Part of a small language model's weights: LayerNorm before each block.
Each number is 128 + 32 x the weight over the matrix's rms, rounded and kept within 0 to 255. Layers, rows and columns count from 0.

# layer 7 MLP down (transposed), 1792x448, rms 0.0579, rows 1458-1488, columns 224-335
[[133 172 142 133 102 117 130 101  86 123 142 121 102 124 147 126 101 174 140 119 143 145 158 147 129 109 125 124 113 114 122 154 114 174 108 103  73 166 115  72  80 162 144 119 136 145 116 117 167 131  83 212 115 130 137 110 166 138 114  95 127 151 112 130 101 144 143 131  92 146 137  87 141 128 154 135 153 123  93  92 117 115 101  83 133 144  75 111 172  73 160 121 114 121 122 164 109 116 126 148 177 113 131 144 145 122 129 147 129 162 138 152]
 [175 113 138 124 162 122 129 151 172 158 118 101 107 157 148 156 195 159 110 129 164 198 107 102 125 107 114 108  54 223 117 141 100 190 123 113  93 173 103 136 187 156 168 145 115 146 146 161 145 149 113 105 228 167 162 144  94 130 120 112 129 134 154 136 136  93 168 145 138 165 136 124  89  94 129 110 128 156  93 151 145 156 165 171 163 142  69 117  55  89  88  88 157 142 157 152 172  94 202 122 112 115 224 144  94 168  49  84 168 151 103  68]
 [119 131 103 128  89 128 128 166  78  84  97  87 160 111 145  98 134 123  63 153  98 177 161  80  80 111 115 118 113 149 178  67  85 179 106 160 135 133 147 144 162 125 119 137 114 171 168 112 190 112 134 134 138  82 193 117 160 134 124 134  94 128  70 170 146 105 138 127 128 193 154 151  71 167 207 139 166 192 105 120 114  92 137 162 103 152 128 158 123 108 148 134 104 142 155 145 221 135 146  69 114  60 188  98 182 119 100 179 132 164 134 146]
 [ 89 151 117 181  73 166 126 162 132 129 129  93 148 143 128 157 109  84 105 131 176  88 119  77 162  74  59 130 112 113 115 153  61 136 144 184 143 103 124 187 170 138 134 108 149 114 159 140  75 155 135 112 140 186  95  98 176  86 134  93 120  99 157 100  82 149  98 170  95 131  90 123 156 163 110 119 151  80 130 128 113  78 149 139  99  90 137 154 133 135 105 148 165  46 154  46 126  79  89 154 142 167 142 148 151 110 127 121 139  36 171 142]
 [ 65 125 104 147 189 170 112 111 127 180  90 137 102 121 136 122 120 107 102 149 135 110 162 144  91 152 119 146 141 135 100  71 117  88 131  57 141  74  76 151 175 124 168 143 108  94  65 135 144 130 135 133 143 136 138 127 197 111 165  72 140 161 132  93 165 152  60  94 120 175 139  90 155 119 195 104  91 105 119  95 150 156 115 138 105  96 142 191 112 131  85 117 157 114 163 167 183 114  94 142 112 146 153 101 119 124 176 127 116 114  76 109]
 [124 106 130 110 133 155 102 159 155 143  80 119 130 170  53 125 131 149 100  99  70 127 130 106 124 123 154  83  97 123  98 142 185 144 149 156 110 132 117 131 128 141 168 133 127 102 132 134 167 206 159 178 130 130 146 112 115  49 100 114  98 145  97 111 178  72 216 158 182 148  84 199 138 163 159 195 153 106 154 150 166  63 119 143  56 153 125 119 154 120 110 101 108 118 155 125  78 162 129 122  75  82 122 153 192 141 155 124 134 148 110 181]
 [139  89 107 109 137 146 145 146 126 131 112 145 128  89 137  66 175 146 102  86 153 148 110 130 126 136 136 163 189  96 130 123 120  48 120 184 130 152  67 144  86 146  57 158 132  98 227 170  74  71 163 143 149 156  46 134 155 131  62 134 139 150 103 152 163 133 138 167 176 112 121 177 133 160 133  86 112 115 215 104  96 183 118 125 132 105  87 110 178 141  75 113 155  99  67 160  50 131 121 113 136  53  56  70  84 148 142 173 160 139 164 122]
 [ 69 167 116 118  94 150 170 147 120 132 122 131  99  85  89 172 144  45 133 149 124 126 130 188 143 137 147 130 112 125 130  83 117 118 104 174 112 147 138 154  53  96 101 180 118 158 125 169 127 205 105 159  53 142  54 116 112 120 145 162 141  95 112 167 103 115  50 140 145 115 118 125  64  94 134 109  98  71 204 130 143  58 100 142 128 135  99 137  67  90  87 143 139 106 183 181  90 174 165 157 185  29 159 156  97 127 115 140  82 147 165 133]
 [102 178 140 162 112 125 112 124 127 119 148  41 163 141  98  98 118  47  91 115 108 156 171 125 150  97 162  75 110 137 132 100 185 118 107 166  78 125 140 130 156 143  95 118  98 138 130 177  95 146 106 174 163 102 151 147 168  70 139  97 164  91  81 143 161 106 105 157 151 118 145  80 127 182 154 180 103 110 112 119 108  51 140  87 104  86 127 127 143  75 153 150 110 102 160 110 137 119 145 171 170 128 145 210 147 106 112 163  74  98 186 137]
 [132 153 118  90 100 117 133 123  86 110  77 127 136 112 127  84 128 108 119  84 150 156 125  67 126  81 135 154 102 125 155 122 165 132  97 149 105 109 102 133 116 108 168 158 109 161 152 135  98 121 111 138 130 156 100 148 146 141 118 121 138 137 112 128 160 108  95 129 143 111  92 161 134 127 187 163 107 100 150 171 123 120 154 166 151 117 118 150 156 120 111 114 132 153 158 106  37 125 137 111 138 119 174  91 109 140 132 150  81 110 143 191]
 [108 104  83 124 122 123 130 156 183 102 130  73 130 147 122 157  87 139  87 158 132 112 205  80 144 140 151 134 142 143 153 100 164 192  98 159 148 164  95 118 158 139 115 106 179 134 168 187 102 112 120 114 115 103 162 124 154  95 118 120 127  50 149 115  92  97  42 133 169 141 158 135 155  85 117 143 143  70 114 132 114  91 135 106 105 134 117 183 108 126 158 161  96 162 133 175 136  99 106 189  96  89 109 104 135 114  99  90 114 126 112 137]
 [ 95 130 123 131  84 145 162 121  96 126 159  78 102  82  52 111 118  81 140 116 131 152 180 134 113  48  77 156 160 188 126 186 118 113 131  91 154 103 150 156 105 164  93 154  69 128 162 117 122 106  98 118 115  66 152  78  70  53 185 131 107 106 146 119 178  95 154 140  89 117 113 119 161 227 147 178 169 116 155 112 124 136 131 152 130 126 162 132 140 147 137  54  97 111 184 119 155  42 132 139 114 115 116 116 112 124 106 149 134 156  80  63]
 [120 122 139 117 120 133 140 110  93 111 173 124 106 112 107 126 128 124 149  87 153  86 147 158 158 158 167 184 161 110 137  68 167 158 132 101  85 147 111  70 106  97 148 105 127 122 119 130 151 110 137  77 129 150  82 116 153 125 151  65 138 113  89  84 138 163 128 117 108  98 147 135  93 131 152 154 113 103 135 109 112 167 127 140 126 216 111  93  84 125 143 136 130  91  51 117 135 129 121 147  74 159 135  86 152 151 122 152 141  79 179  97]
 [208 142  98 148 183 110 122 166 134 138 142  91 105 149 163 138  92  82 181 164 132 129 139  97 130 165  68  77 116 164 131 154 185 133 124 104 101 108 124 123 173 146  85 127 214 112 165 153  91 115 123 140 213 151  79  86 120 114 146 110  84 149 121  95 134 136  93 104 135 119 118 176 161  98 144 122 119 135  77 182 117 162 154 139 198 104 114 118 120 110 179  95 138 168 169  71 145 133  95 124 156 209  57 144 109 122 153 148  92 130 177 150]
 [106 133 135 141 138 201  85 116 137 146 110 136 104 134 109 185  91 116 187 166 116 116 139  97 164 137 149 153  64 142 140 175 128 152 136 113 100 147 170 131 142 107 139 148 104 165 113 125 158 110 114 102  93 127 119 121 111  86 142 107 114 135  75 128 139 107 112 148 164 102  94 124 160 115 161 118 125 175  51 168  67 153 148 128 109 102 170 120 140 101 147 120 100 155 148 150 145 142  92  67 115  99 121  92 181 112 118 172 154 188 145 102]
 [155 126 148 206 119 109 126 112  71  91 185 135 174 160 130  68 128 122 198  88 133 139 155 181 134 164 143  88 117  61 127 127 131 100  78  88 131 150  61 127 198 120 163 142 130  71 139 144 107 203 145 130 122  72  61 119 140  85 136  72  83 125 100 112 126 100  92 137 104 114  65  52 125 103  67 162 147 175 141 149 189  65 161 145 140 110 137  97  85 109 124 127 133 124 108 156 153 108 105 184  94 147 158  86 109 162  86 149  89 122 118 133]
 [ 81 120 107 161  73 127 158 100 128 109  96 159 154 163 107 106 110 143 126 157 158 151 132 133 155  98 117 181 119 115  84 145  87 202 153  72  64 106 139  59 155 111 139 171 149 121 188  93 117 112 119  69 156 147  94 134  94 112  98 122  82  60 142 124 117  79 142 143 114 103 113 145 117  80 172 130 200 108 178  87 120 145 159  63  93  85 149 167 177 160 114 150  71 105  50  87 110 105 164 109 127  70 137 114 153 124 103 103 138 108  77  98]
 [ 85 169 156 116 132 131 142 109 173 149  97 139 182 123  60 111  66 124 124  43 177 102 101  88 124  98 118 101 150 127  79 100 167 139 167 135  90 167 107 110 195  99 111  92 188 131 100 122 103  66 127 124 134 109 128 117 128 121  83  74 141 151 121 142 181  98 144 126  99 193 134 150 124  87 158 125 129  87 111 164 143 107  82 122  65 141  83 108 130 139 165 146 184 119 153  63 138  93 140  66 127 136 137 140 168 158 130 130 105 208 171  71]
 [109 101 121 111 139 127 150 115 174 132 175 172 114 123 111 191 102 132 152 159  78 164  90  87 106  41 142 120  60 141  89 113 182 131 102 144  84 108 111 120 213 132 129 127 116 201  89  92 156 117 115 170 125 115 113 167 116 150 114 177 137 105 103 129 102 112 143  96  93 142 107  98  95 118  27 189 100 139 145 145 162  75 113  68 155 118 191 135 144 152  82  90 138 100 150 154 139 150 184 126  81 109 108  92 176 154 125 108 127 146 114 155]
 [154 161  95 110 137  71 112  78  82 130 102 121 119 128 145 115  98  74 137 139 108 116 103 118  96 118 159 104 181 188 104 125 117 116  92  76 111 171 109 146 116 140  97 148 128 131  80 161 115 142 146 113 153  84 137  83 146 109 147 147 130 112 183 112 141 140 160 170 122 134 155  93 160 162 113 117 104 179  70 141 113 126 120  92 100 162 178 125 117 152 153  66 144 132 139 148 150  76 103 146 146 118  80 138 181 136 149  83 200 126 157 107]
 [ 74 121 112 113 166 127  73 181 141 156 154 100 157  42 137 124 166 195 133 168 203 138  77 110  69 125 125 145 100  81 129 209 120 111 181 134 114 104 156 143 182 157 120  76  93 105 110 178 129 127 160 139 155 135 113 107 129 136 112  95 104 166 152  98 164  85 154  92 196 147 163 137 154 165  80 144 139 111 149 111  84 103 127 155 126  92  74 128  98  77 111 129  91 128 168 145 187 105  79 120  81 112  72 122 136 124 100 130 130 113 158 107]
 [159 168 133 130 115 149 111 165 131 120 191 151 113 112 121  91 144 161 163  96 150 107 162 140  92  97 150 146  96 103 126 214 124 174  96 146 101 141 160 132 150 155 122 104 106 104 146 154 117 118 138 113 134 136 126  99 121 149 122 108 196 144 105 183 100 135 124 162 178 111 133  97 152 113 186 121 107 100 117  81 105 134 194 120 144 114 107 133 127 153 134 153 134 138 122 113 158 176 167 128 161  90 125  69 137 179 149 165 110 119 117 108]
 [133 163 101  79 165 124 122  74 177 151  84 149  88 125  57 152 153 193 136  92  86  28 138 162  63 104 115 140 207 118 146 114 131  87 113  99 111  80 126 220 176 118 158 123 180 155  95 138 148 209 133 109  66 171 176 112  72 125 176  84 115  98 213 131  85 127  96  98 128 102 100  73 112 163  83 161  61 130  98 134  93 108 144 138 136 166 112 146 118 140 106 153 137  86 125 130 188 153 129  85 145 191 112 136 151 130  72  58 181 125 106 165]
 [140 168 149 138 145 159 120 117 123 144 122 122 106 144 112 103 187 101 109 114 121 109 101 130 153  98 107 144  57 111  98 174 116  86 163 157 104 129 128  86 111  79  88 130 151  89  74 119 150 135 189 157 161 147 113 151 112 128 140 200 161 157 142 160 135 118 122  56 111 153 120 143 136  62 167 118 126 133 116 102 117 164  99 116 170 126  89 122 143 105 112 128 154 119  84 131 122 187 150 157 125 133 130 188 116 162 125  95 164 103 174 157]
 [136 147 138 156 106 125 111 160  80 125  71 124 136  98 119  69 101  99 139 106 164 114 131 135 160 140 128  60  95  72  89 111 105 105 107 177 141 125  99 109  83 135  94 181 128 101 163 141 127 147  87 175 163  93 167 110  96 119 128 169 133 156  89 121 140 139  98 117  98  96  79 115 130  97 115 160 102 119 163 174 163 141 172 113 149 113 211 145  97  81 145  98 149 175 179 113 120  88 214  47 145 105 147 162 119 221 105  80 139 144 167 107]
 [ 84 154  69 155 116 153 107 162  94 156  73 137 183 120  86  48  65 112  90 105 138 158 148 195 175 140 121 125  50 129  98  78 164  78  71  66 146 127  96  72 198 109 115 139 166 182 181 115 142 145 192 141 125  93 103 124 159 141 171 165 151 105 113  99 151 108 114 164  61 150  86  96 137 132 137 106  98  46 140 106 109 112 137 134 112 149 107 142 154  65 100 158  86 125 181 107 140 165 136 130 133 114 149 107 139 136 148 130  79 130 141 130]
 [137 105 139 127 163 111  88 140 107  81 102 129 165 133 148 117 159  93 130 120 150 122  88  67 186  81 127 108 154  95 167 136 145 145  75 154 122 162 141 100 153 126  95 105 150 113 121 140  88 149 152 181 128 154 142  91 111  97 124 114 153 111 122 184 154 151 166 159 134 148 117 167 200  99 131 167 139 131 189 151 122 136  81  81 146 104 137 104 153 155 169  97 119 157 123 111 125  80 102 124 166 171 105 164  79  90  72 155 118 131 128  91]
 [169 139 134 154  64  93 155 203 137 174 122 173  91 126  83 157  93 153 137  89 147 107 172 169  81 177 122 153 104 159  81 119 100 130 139 116 117 116 116 133 205 128  57 150 175 165 118 147 118 159 154 167 130 174 108 110 111 105 121  88 112 115 140 106 125  63 154 155 139 127 124 115  87 109 138 132 151 138 129 135 163  95 126 135 160  84 149 174 132 105 143 168 105 124 103 125 145 114 113 143 134 174 115 143 173 116 150 146  71  89 143 114]
 [129 158 119 144  97 150 147 124 101 130 156  87 114 101 128 143 111 129 160 120 123 105 126 169 143 178 106 111 103 144 178 153 119 178 172 139 121 147 129 135 142  81 116 118 129 139 122 146 113  94 126 114 134 117 147 109 148 123 120 119 141 141 131 133 116 117 125 118 121 141  89 138  95 156 126 123 147 130 121 137 129 141 182 152 195 114 116  94 148 126 131 147 120 141 146 183  80 108 158 123 108 107  84 131  81 203 150 130 134 142 100  92]
 [147  88 144 135 153  90  80  88 156 112 117  78 128 145 107 113 103 139 118 139 118 142 101 104 223 123 110 111  82 144  76 153 139 117  91 135 137 151 131 120  81 151 135 109 110 110 119 109 150 146 168 138 145 130 135 107  85 156 153 142 127 136 113 127 112 132  96 132 125 151 125 155 127 142 106 112 156 127 122  87 152  97 100 145 158 122  88 141 114 113 109  92 141 158 147 218 157  79 116 131 123 131  98  92 184 149 149 146 107  92 119 137]
 [155 162 127 109 110 138 110 168 102 105 135 119 124 147 144 134 136 116 151 128 145 120 104 126 103 121 158 164  75 142 121 100  88 123 131 144 108 142  68 161 116 118 166 113 163 145 114 151 146  80 125 125 151 107 157 133 141 131 104 111 145 144 146 162 148  69 157  94 148 148 149 135 106 120 122  91 144 138 101 150  57  95  82 107  83  78  93 112 109 113 122 107 167 120 139 134 108 132 115 166 119 167 113 142 176 129 113 102 152 178 143 165]]
# layer 7 MLP up, 1792x448, rms 0.0789, rows 1459-1489, columns 224-335
[[ 78 149 155 115  93  95 160 135 112 158 137 196 219 172 128 150 147 107 132 161  56 193 167 132 143  94  89  75  27 166 110  76 105 123 137 123 126 203 122 131  99 149 135  48 115 167 166 145 181 109  95  82 146 167 100 150 147 188  49 165  98  97 121 168 136 102 108  89 127 108 165 157 165 126 142  58 177  64 117 134 138 172 167  83 140 110  54 127 147 188 144 128 131 165 104 106 122 130 128 129 121  93  97 136  77 165 135 171 174  97 142 135]
 [127 137 129 115 133 145 145 117 198 103 150 132  93 155  90 173  90 140 100 158 147 119 139 147 111  89 132 131 138  91 147 149  95 173  89  99 155 173 147  87 171 157 159 159 114 129 131 115 154 127 102  93 122 175 134 110 132 132 145 110 142 119 172 215 158  93 128  76 132 125 125 133 178 160 116  94 110  83 160 110 154 134 132 106 211 121 169 117  58 147  52 128 147  87 148  59 102 141  87 162 121 125 170 100 151 124 135 137 164  88 117 193]
 [137 122  72 129  76 138  95  95 154 101 167 141 128  95 164 109  92 129 104 131  76 124 100 161 119 161 137 171 138 151 101 139 128 132  83 132 157 115 132 159 139 217 197 117 143 113 112 113 143 161  91 155 121 136 120 154 115  84 156 152  93 118 163 163 157  97 165 167 146 175  92 133 127 146 148 184 150 116 175 113 153 123 169 101  95 155 116 101  75 145 149  86 112 116 112 148 139 137 122  91  96  80 115 190 118 123  28  89 115 139 101 128]
 [143 145 163 154 165  77 140 133 149 103 147 140 156 154  86 145  97 136 115 119 141 154 124 153 129 145 131 120 112 143  92 166  91 154 129 141 122 172  78 189 108 119  96 118 175 107 113 130 122 147 190 162 154 201  72 137 157 140 129 154  98 177  90  81 120 142  96 159 134  81 111 152 132 101 150 127 144 156 110 161 125  89  99 137 179  99 115 141 101 199 122 165 113 171 138 121  99  86 150 103 176 173 150 149 158 130 159 125  98  85 145 159]
 [ 78  38 145 182 152 168 101 127 138 119 181  97 114 133 137 172 125 104 136 152  82 152 165 117  86 156 121 112  91 146 178 151 129 115 120 146 110 158 176  59 120 140  81  59  93 125 127 122 112 125 110  88  87 138  84 136  63  69 132 152 128 157 158  81 110  96 104  83 126 146 176 120 141 185 149  98 112  27 112 102  82 199 173 169 153 125 114 189 129  99 112 120 125 122 125 162 118 151 151 136 146 122 113  98 134 163 115 141 116 100 171 127]
 [ 72 129 170  92 100 121 160 107 146 125 158 171  96 184 127 100 158 109  98 111 104 138 163 171 139 213 119 182  72 123 182 131  75 123 100 139 103 125 116 152 152  86 173 126 154 170 101 151 132 128 153 143  85 132 137  44 127 159  93 173 136 154  89 118 159 109 154 139  86 109 148  60 150 102 140 113 131 114  97 128 193 170  96  86  78  74 131 140 106  81 136 131 155 132  99  89 149 139 133 107 127 156 143 110 130 135 118 147 116 117 175 128]
 [148 135 189 134 112 153 103 166 139 166 164 167  93 154 119 134 191 134 162 167  94  76 126  97  69 134 110 100 127 125 167 157 149 140 124  20 115 113 116 148  65 121 166 136 146 101 101 169 162 116 102  96 119 152  99 109  94  83 118 140 134 134 120 184 109 147 140 168 143 108  59 123  95  87 165 140 138 139 150 103 167 124 148 159 112 137 157  86  69 120 146 124 175 170 118 131 149 153  73 106 151 157 153 115 127 162  60  99 107 132  94 146]
 [140  78 183  53 144 144 116  79 165 164  83 135 134 123 117 129 104 170  95 149 134 208 158 148 152 187 160 120 195 178 185  99  92 104 189  95 120 110 102 202 130 151  87 167 109 109 112 158 107 167  95 140 143 127 123 122 169 117 106 137 116 109  80 175 186 148 152  86 122 110  63  71 204  86 153  87 148 131 139 160 110 143 146  67 139 121 101 108 154  80 110  96 128 178 144 113 167  60 117  83 121 141  69 132  78  89 164  49 107 167 166  86]
 [128  72 145 156 136 179 127 115 138 133 140  90 138 130 144 120 115 128 146 159 140 110  91 175 103 186 136 129 170 117 126 140 128  89 149 101 219 142 165 126  95 146 115 125 132 125 140  91 165 193 114 176  68  73 154  88 119 166 168  82 133 122  61 156 148 117 167 108 162 169 151 136 108 209 130 113 113 122 126  48 120 145 148 137 121 132 147 174 144 105 135 168 125 157  73  98 152 149  97 112 123 114  69 173 116  74 143 135 140 126 125 135]
 [160  69 145 173 144 128 110 120 122 131 129 113 137 133 149 119 191 137 111 133 131 144  89 105 175 114 184 201 170 112 219 192  84 116 107 110 136 124 130 120  78  94 160 136 203 128 104 160 137  84 124 148  99 166 111  95  71  98  89 101 169 106 149  74 117  63 148 114 130 142 131 128 126 161 133 105 171 130 112 136  88 154 127 113 160  80 132 175  79 167  84  97 130 148 119  67 151 140  91 178 129 112 140 174 144 144 128 149 141 163 123 115]
 [112 180 128 148 132  92 106 156  92 153 155 111 180 213 174  91 129 104 112  69 153 129 105 102 149 109 153 128 140 116 130 124 105 139  95 155 147 122 162 101 127 152 108 108 119 124 105 132 181  76  77  68 130 116 148 123  98 188 131 101 190 177 115 100 132 179 166  99 174 152 137 150 131  88 197 146 141  72  63 104  76 163 150 151 150 133 139 165 145 135  99 112 127 135 146 149 147 142 101 156 112 195 124 109 140 141  99 144 161 128 150 132]
 [125 141 154 108 154 171 100 181 148 128 129  56 114 147 157 119 135 152 147 113 133 185 124 158 114 102 124 114 136 116  76 100 176  99 140 108 155 143 149 171 133 175 138 141 134 155 100 149  43 147 173 142 196 112 156 105 197 189  81 110 108 192 107 115 125 117 128 117 132  99 137 179 177 144 144 110 115 162 115 102 165 128 149 137 183  93 147  94 173 182 121  98 169 148 111 165 115  91 106 145 140 132 149 165  94 125 149 132 185 147  76 144]
 [104 172 100 157 130 144 149  39 117 122 113 122  75 106 140 160 123 129 118 116 128  95  65 115 138 165 162 135 145 166 135 117 101 161 138 164 199  86  78  41 129 102 137  94  93 141 154 146  88 113 171 140 150 104 106  91  87 135 133  63 152 118  77 140 128 138 135 107 244 170 107  80 129 151 217 156 166  99 119 128 152 119 157 116 136 155  73 176 151 194  94 122 130 118 115  90 192 146 106 102 140 107 100 139  69 171 122 170  88 164 131 138]
 [133 143 123 128 113 161  96 103 168  82 137  79 110 151  82 156 178 177 133  97 130  82 102 123 149 113  75 117 143 135 105 166 143 107 147 146 139  71 113 103  84  43 120 174 114 103 107  75 134  96 181 151 141 124 161 103 111 159 105 143 107 146  88  95 157 255 143 150 129 129  74 122 131 125 135 123 101  73 142 171  57 133 134 127 175 142 155 138 162  82 165 143 110 116 156 107 141 165 176 104 148  92 120 106 148  97 126 152 163 140 139 163]
 [115 193 110 123  86 130 132 127  91  97  90 109 120 133 219 124 123 177 141 121 110 161 137 109 118 141 140 123 122 116 134 145 121 117 103 141 161 100 100 176 102  89 141 122 101 168 107 170 142 120 148 193 127 144 127 168 127 113 118 138  84 145 108 115 106 152 135 126 106 108 138 165 133 134 115 138 191 177 125 117  92 192  77 107 163 162 124 143 127 155 161 133 126 194 154 147 143  84 158  87 121 108  54 119 100 127 121 126 140 102  96 125]
 [ 54 118 147 151 177 160 102 183  57  95  98 131 115  99  67 130 111  40 156  83 128 128 121 121 109 165 110  72  85 128 157 136  58 182 162 176 170 138 116 156 152 162 135  97 154 124 146 120 112  98 130 152 105 183  73  90 152 120 180 135  37 192 104 121 137  54 137 132 131 116 153 169  98 150 155 153 128 150 160  95  31  99  91 120 131  90 130 144 122 151  98 145  85  72 109  77 118 144  67 133 109 201 126 123 140 155 153 105 117 148 142 153]
 [119 127 107 129 125 126 136 101 128 101 162 192 148 149 118 103 117 146 120 150 159 140 121 156 138 137 184 147 134 148  67 146 141 100 115 140 113 154 106 108 138 172 134 126 153 124 123 118  93 156  56 135 170 126 135 183 108 113 104 102  85 127 189  84  91 145 161 130 125 166 137 156 104  97 103 150 125 115 156 140 109 144 125 107 148 117 123 131 132 127 114  83 103 199 177 117 141 141 112 118 128 107  69 138 150 128 105 138 144 141  66 151]
 [110 119 103 118 168 123 123 150 138 149  69 138 125 147 120  49 118 147 130 143  38 137 103 163 125 162 154 123 124 166 136  88 152 133 120  43 127 113 201 106 100 149  91 147 139 119  95 152 138 119  48 121 130 139 110 132 114  93 138 107 163 118 160 127 131 167 108 137 123  70 165 137 147  85 168  64  87 124  89 152  81 137  95 139 197 204  81  77 137 205  93 180 186  96  95 138 113 168 141 103 125 110 180 135  54 124  94  78 162 188 108 145]
 [103  90  90  72 102 131  88 226  99 106 122 129 139 133  90  81 128 109 105 139 163  91 149 171 139 188 141 148 209 164 181 167  92  98 101  75 113 219 123 101 130  89  96 123 127 150 242 123 105 117 116  91 128  92 140 175 156 124 120  90 114 119 139 139 135 108  97 156 218  92 131 164 120 141 135 134 208 123 170  86 111 103 135 152 115 156 182  99 154  68 144 181 129 166 154 106 111 174 138 131 150 118  60 128 132 111  89 112 150 108 203 157]
 [ 78 121  30 150 166 151 115 112 126 174  98 115 122 131  79 106 112  74 162 147 131 122 132 146 131 114 135 146 118 174  65 125 142 177  93  48  60 113 117 155 101 132 123 128 103 135 156 167 110 137 139 110 147  94 101  53 165  86 134 105 146 115 112 153 106 204  80 118  94  29  59 113 132 125 143  66 116 148 152  91 179 102  73  57 175 119 161  85 174 143  85 120 123 113  66 160 166 106  67 101 211 153 169 153  95 112 130  96 143 122  87 160]
 [148 126 164  90 190 109 123 111 146 104 153  86 185 164 168 113 157  74 153 187 125  84 129 171 162 129 151 120 181 115 150 110 145 126 142 176 121 135 154 128  39  96 135 107 132 101 168 163 114 179  93  60  96 139 144 136  94 153 133 146 145 153 129 147 130 110 102 200 160 171 165 106 119 163 140  96 103 170  79  85 102 131 116 100 113 106 119 135  58 115 117 126 171 121 147 123 122 127 145 128 101 161 157 128 138 201 115 118  75 126 120 103]
 [164 137 167 107 154 152 138  50 143 119 138 130 135 130  66 147 116 140 183  36 108 112 110 116  56 140  88 113 122 114 205 120 108 157 128  23 141  83 166 157 163 113 124 142 105  96 171 126 131 123 131 110 176  80  84 112  52  92 183 154 143 151 190 160 106 131  99 135  87 128 115  49 183 122 150 135 153 169  51  88 180 157 124  69 105  81 147  57 111 168  91 191 103 104 154 173 144 161  85 178 109 122 127 148 152  48 158 132 141 145 144  96]
 [124 164 111 107 152 101  76  72  86 132 126 169 124 136  89 105 112 179 120 176  90 100 175 150 100 123 105 137 191  86 174 142 110 154 137 155 135 159 136 153 142  85 180 151 132 132 135 179 183 117 138 112 178  98 161  88 127  85 193 160 138 119  90  85 182 110 121 122 122 117  97 140 157 146 143 147 153 120 105 119 146 139 148 143 130 154 140 118  94 134 105 178 142 141 118 120 168 143  99 148  82 147  86 135 121 109  90 178 137 114 137  91]
 [122 172 123 163 122 109 122 127 131 156 129 132 154 132 152 151  90 102 133  91 125 106 122 160 102 150 137 151 109 148 109 120 165 142 152 146 161 102 115 159 159 162 114 113 121 130 100  87 110  99 118 117 115 156 147 146 129 121 175  74  89  99 155 103  74 132 179 152 133 140 167 132 125 156 107  99 120 174 134 104  93  72 108 136 127 126 142 131 157 142  79 122 139  79 181 134 109 164 159 115 110 155 165 124 142 128 162 199  80 159 103 164]
 [147 170 133 111 131 119  94 150 159 109 145  82 117 173 139 104 125 105 116 118 145 132  73 107 116 102 108 160 154 132  88 141  69 128 116 128 108 132 141 155  96 137 117 110 175 136 159 133 197 166 127 145  94  92  75 153  90 156 148 151  87 101 160 111 160  93 119 141 123  59  89 135 103 142 180 132 133 118  87 139 144 144 127 120 130 135  46 145 135 138 104 130  71 128 155  96 119 127 144 151 103 128 131  97  99 130 112  85 147  89 164  90]
 [113 128 101  96 132 142 183  75 114 159 119 157 132  91  99 111 140  84  74  73 120 168  77 131 161 143 153 159 124 148  66 106 138  62 145 107 160 187 112 107 101  66 168 154 168 143 147 148 150 174  76 166 128 187 183 108 168  97 115 153 167 105 109 102  90 111 120  76 146 137 216 144 124 106 175  87 150  88 128 138 119  62 171  75 115 191 104 143 156 191 182 120 137 125 153 119 122  98 118 137 129 141 102 135 113 133  99 134  54 111  71 133]
 [137 106 117  52 171 130  64 150 158 107  66 112  88 246 136 123 123 116 109 119 144  96 109 104 107 123 145  91 141 136  96 120 119 154 106 155 127 124  50 125   0 156 117 142  78 127 127 150 142 123  72 138 124 130 179 116  90  94 133 224 143 178 116  89 162 150 120 106  96  93 157 149 123 118 139 145  87 129 114  91 155 147 107 166 128 196 114  99 151 106  86  76  95 129 120 152 198 153 112  97 148  99 125 102 187 155 128 183 110 178 164 159]
 [149 134 122 144  88 135 112  73 129  71  99 117 152 118 121 125 139 133 109 134 123 171 118  81  97 178 122 114 108 168 131  84 145  96 110 117 125 118 138 186 109 112 149 125 184  91  92 149 128  98  63 127 103 116  77  78 129 138 118 116 138 137 149 143  99 146 130 148  93 114 125  89 151  82 109 133 169 133 148 132 114 181  64 154 138 134  68 115  98 154 123 116 216 120 170 140 118 161 142 155 182 122 113 106 125  66  99 128 178 124 130 154]
 [138 137 110 116 153 133 125 116 163 117 165 114 146 127 120 169  99 114  80 132  96 131 132 127  47 133 116 158  98 153 152 144 182 190 172 129 121 106 120 118 129  96 126 120  99 108 113  94 161 175  58 141 117 135 158 119 118 157 169 163 121 137 160 200 137 143 127 116 139 129 125 114 128 211  80 117  99 140 108 168 146 134 117 130 157 158 148 154 134 138 145 127  84 100 112  91 147 112 159  94 144 152 116 107 132 116 120 124 120 161 121 118]
 [ 76 165  86 120 126 125 128 124  96 134 130 104 128 130 122 109 125 103 134 126 160 117 137  94 153 138  95  35 145 181 139 126 103 148  81 145 101 105 198 157 118 138 170 174  97 133 129 107 183 141 115  92 173 136  45 142 109 174  97  95 147 134 133 135 103 129 169 154 132 126 131  92 162 146 136 136 149 128 135 115 119 111 159 200 134 110 104 146 143 145 123 150 151 167 119 125  99 153 130 131  94 145 112  91  75 157 135 153  81 143 131 162]
 [172 120 114 115  95 173 160  80  80  96 169 132 191 141 104 150 100 177 114  29 136  64 148 122  68  97 110 124  40 120 129 137  68 148  94  94 103 139 179 113  85 112 165 170 146 136 108 155 165  99  89 179 124 186 152 160 171 132 138 188 137 160 135 147 135 160 151 161 168 125 146 129 155 106 187 139 122  86 148 116  81  85 149 107 108  70 181  89 127 125 126 100 126 135 102 186 202 176 151 148  82 111 132 154 118 155 180 157 106 105  68  72]]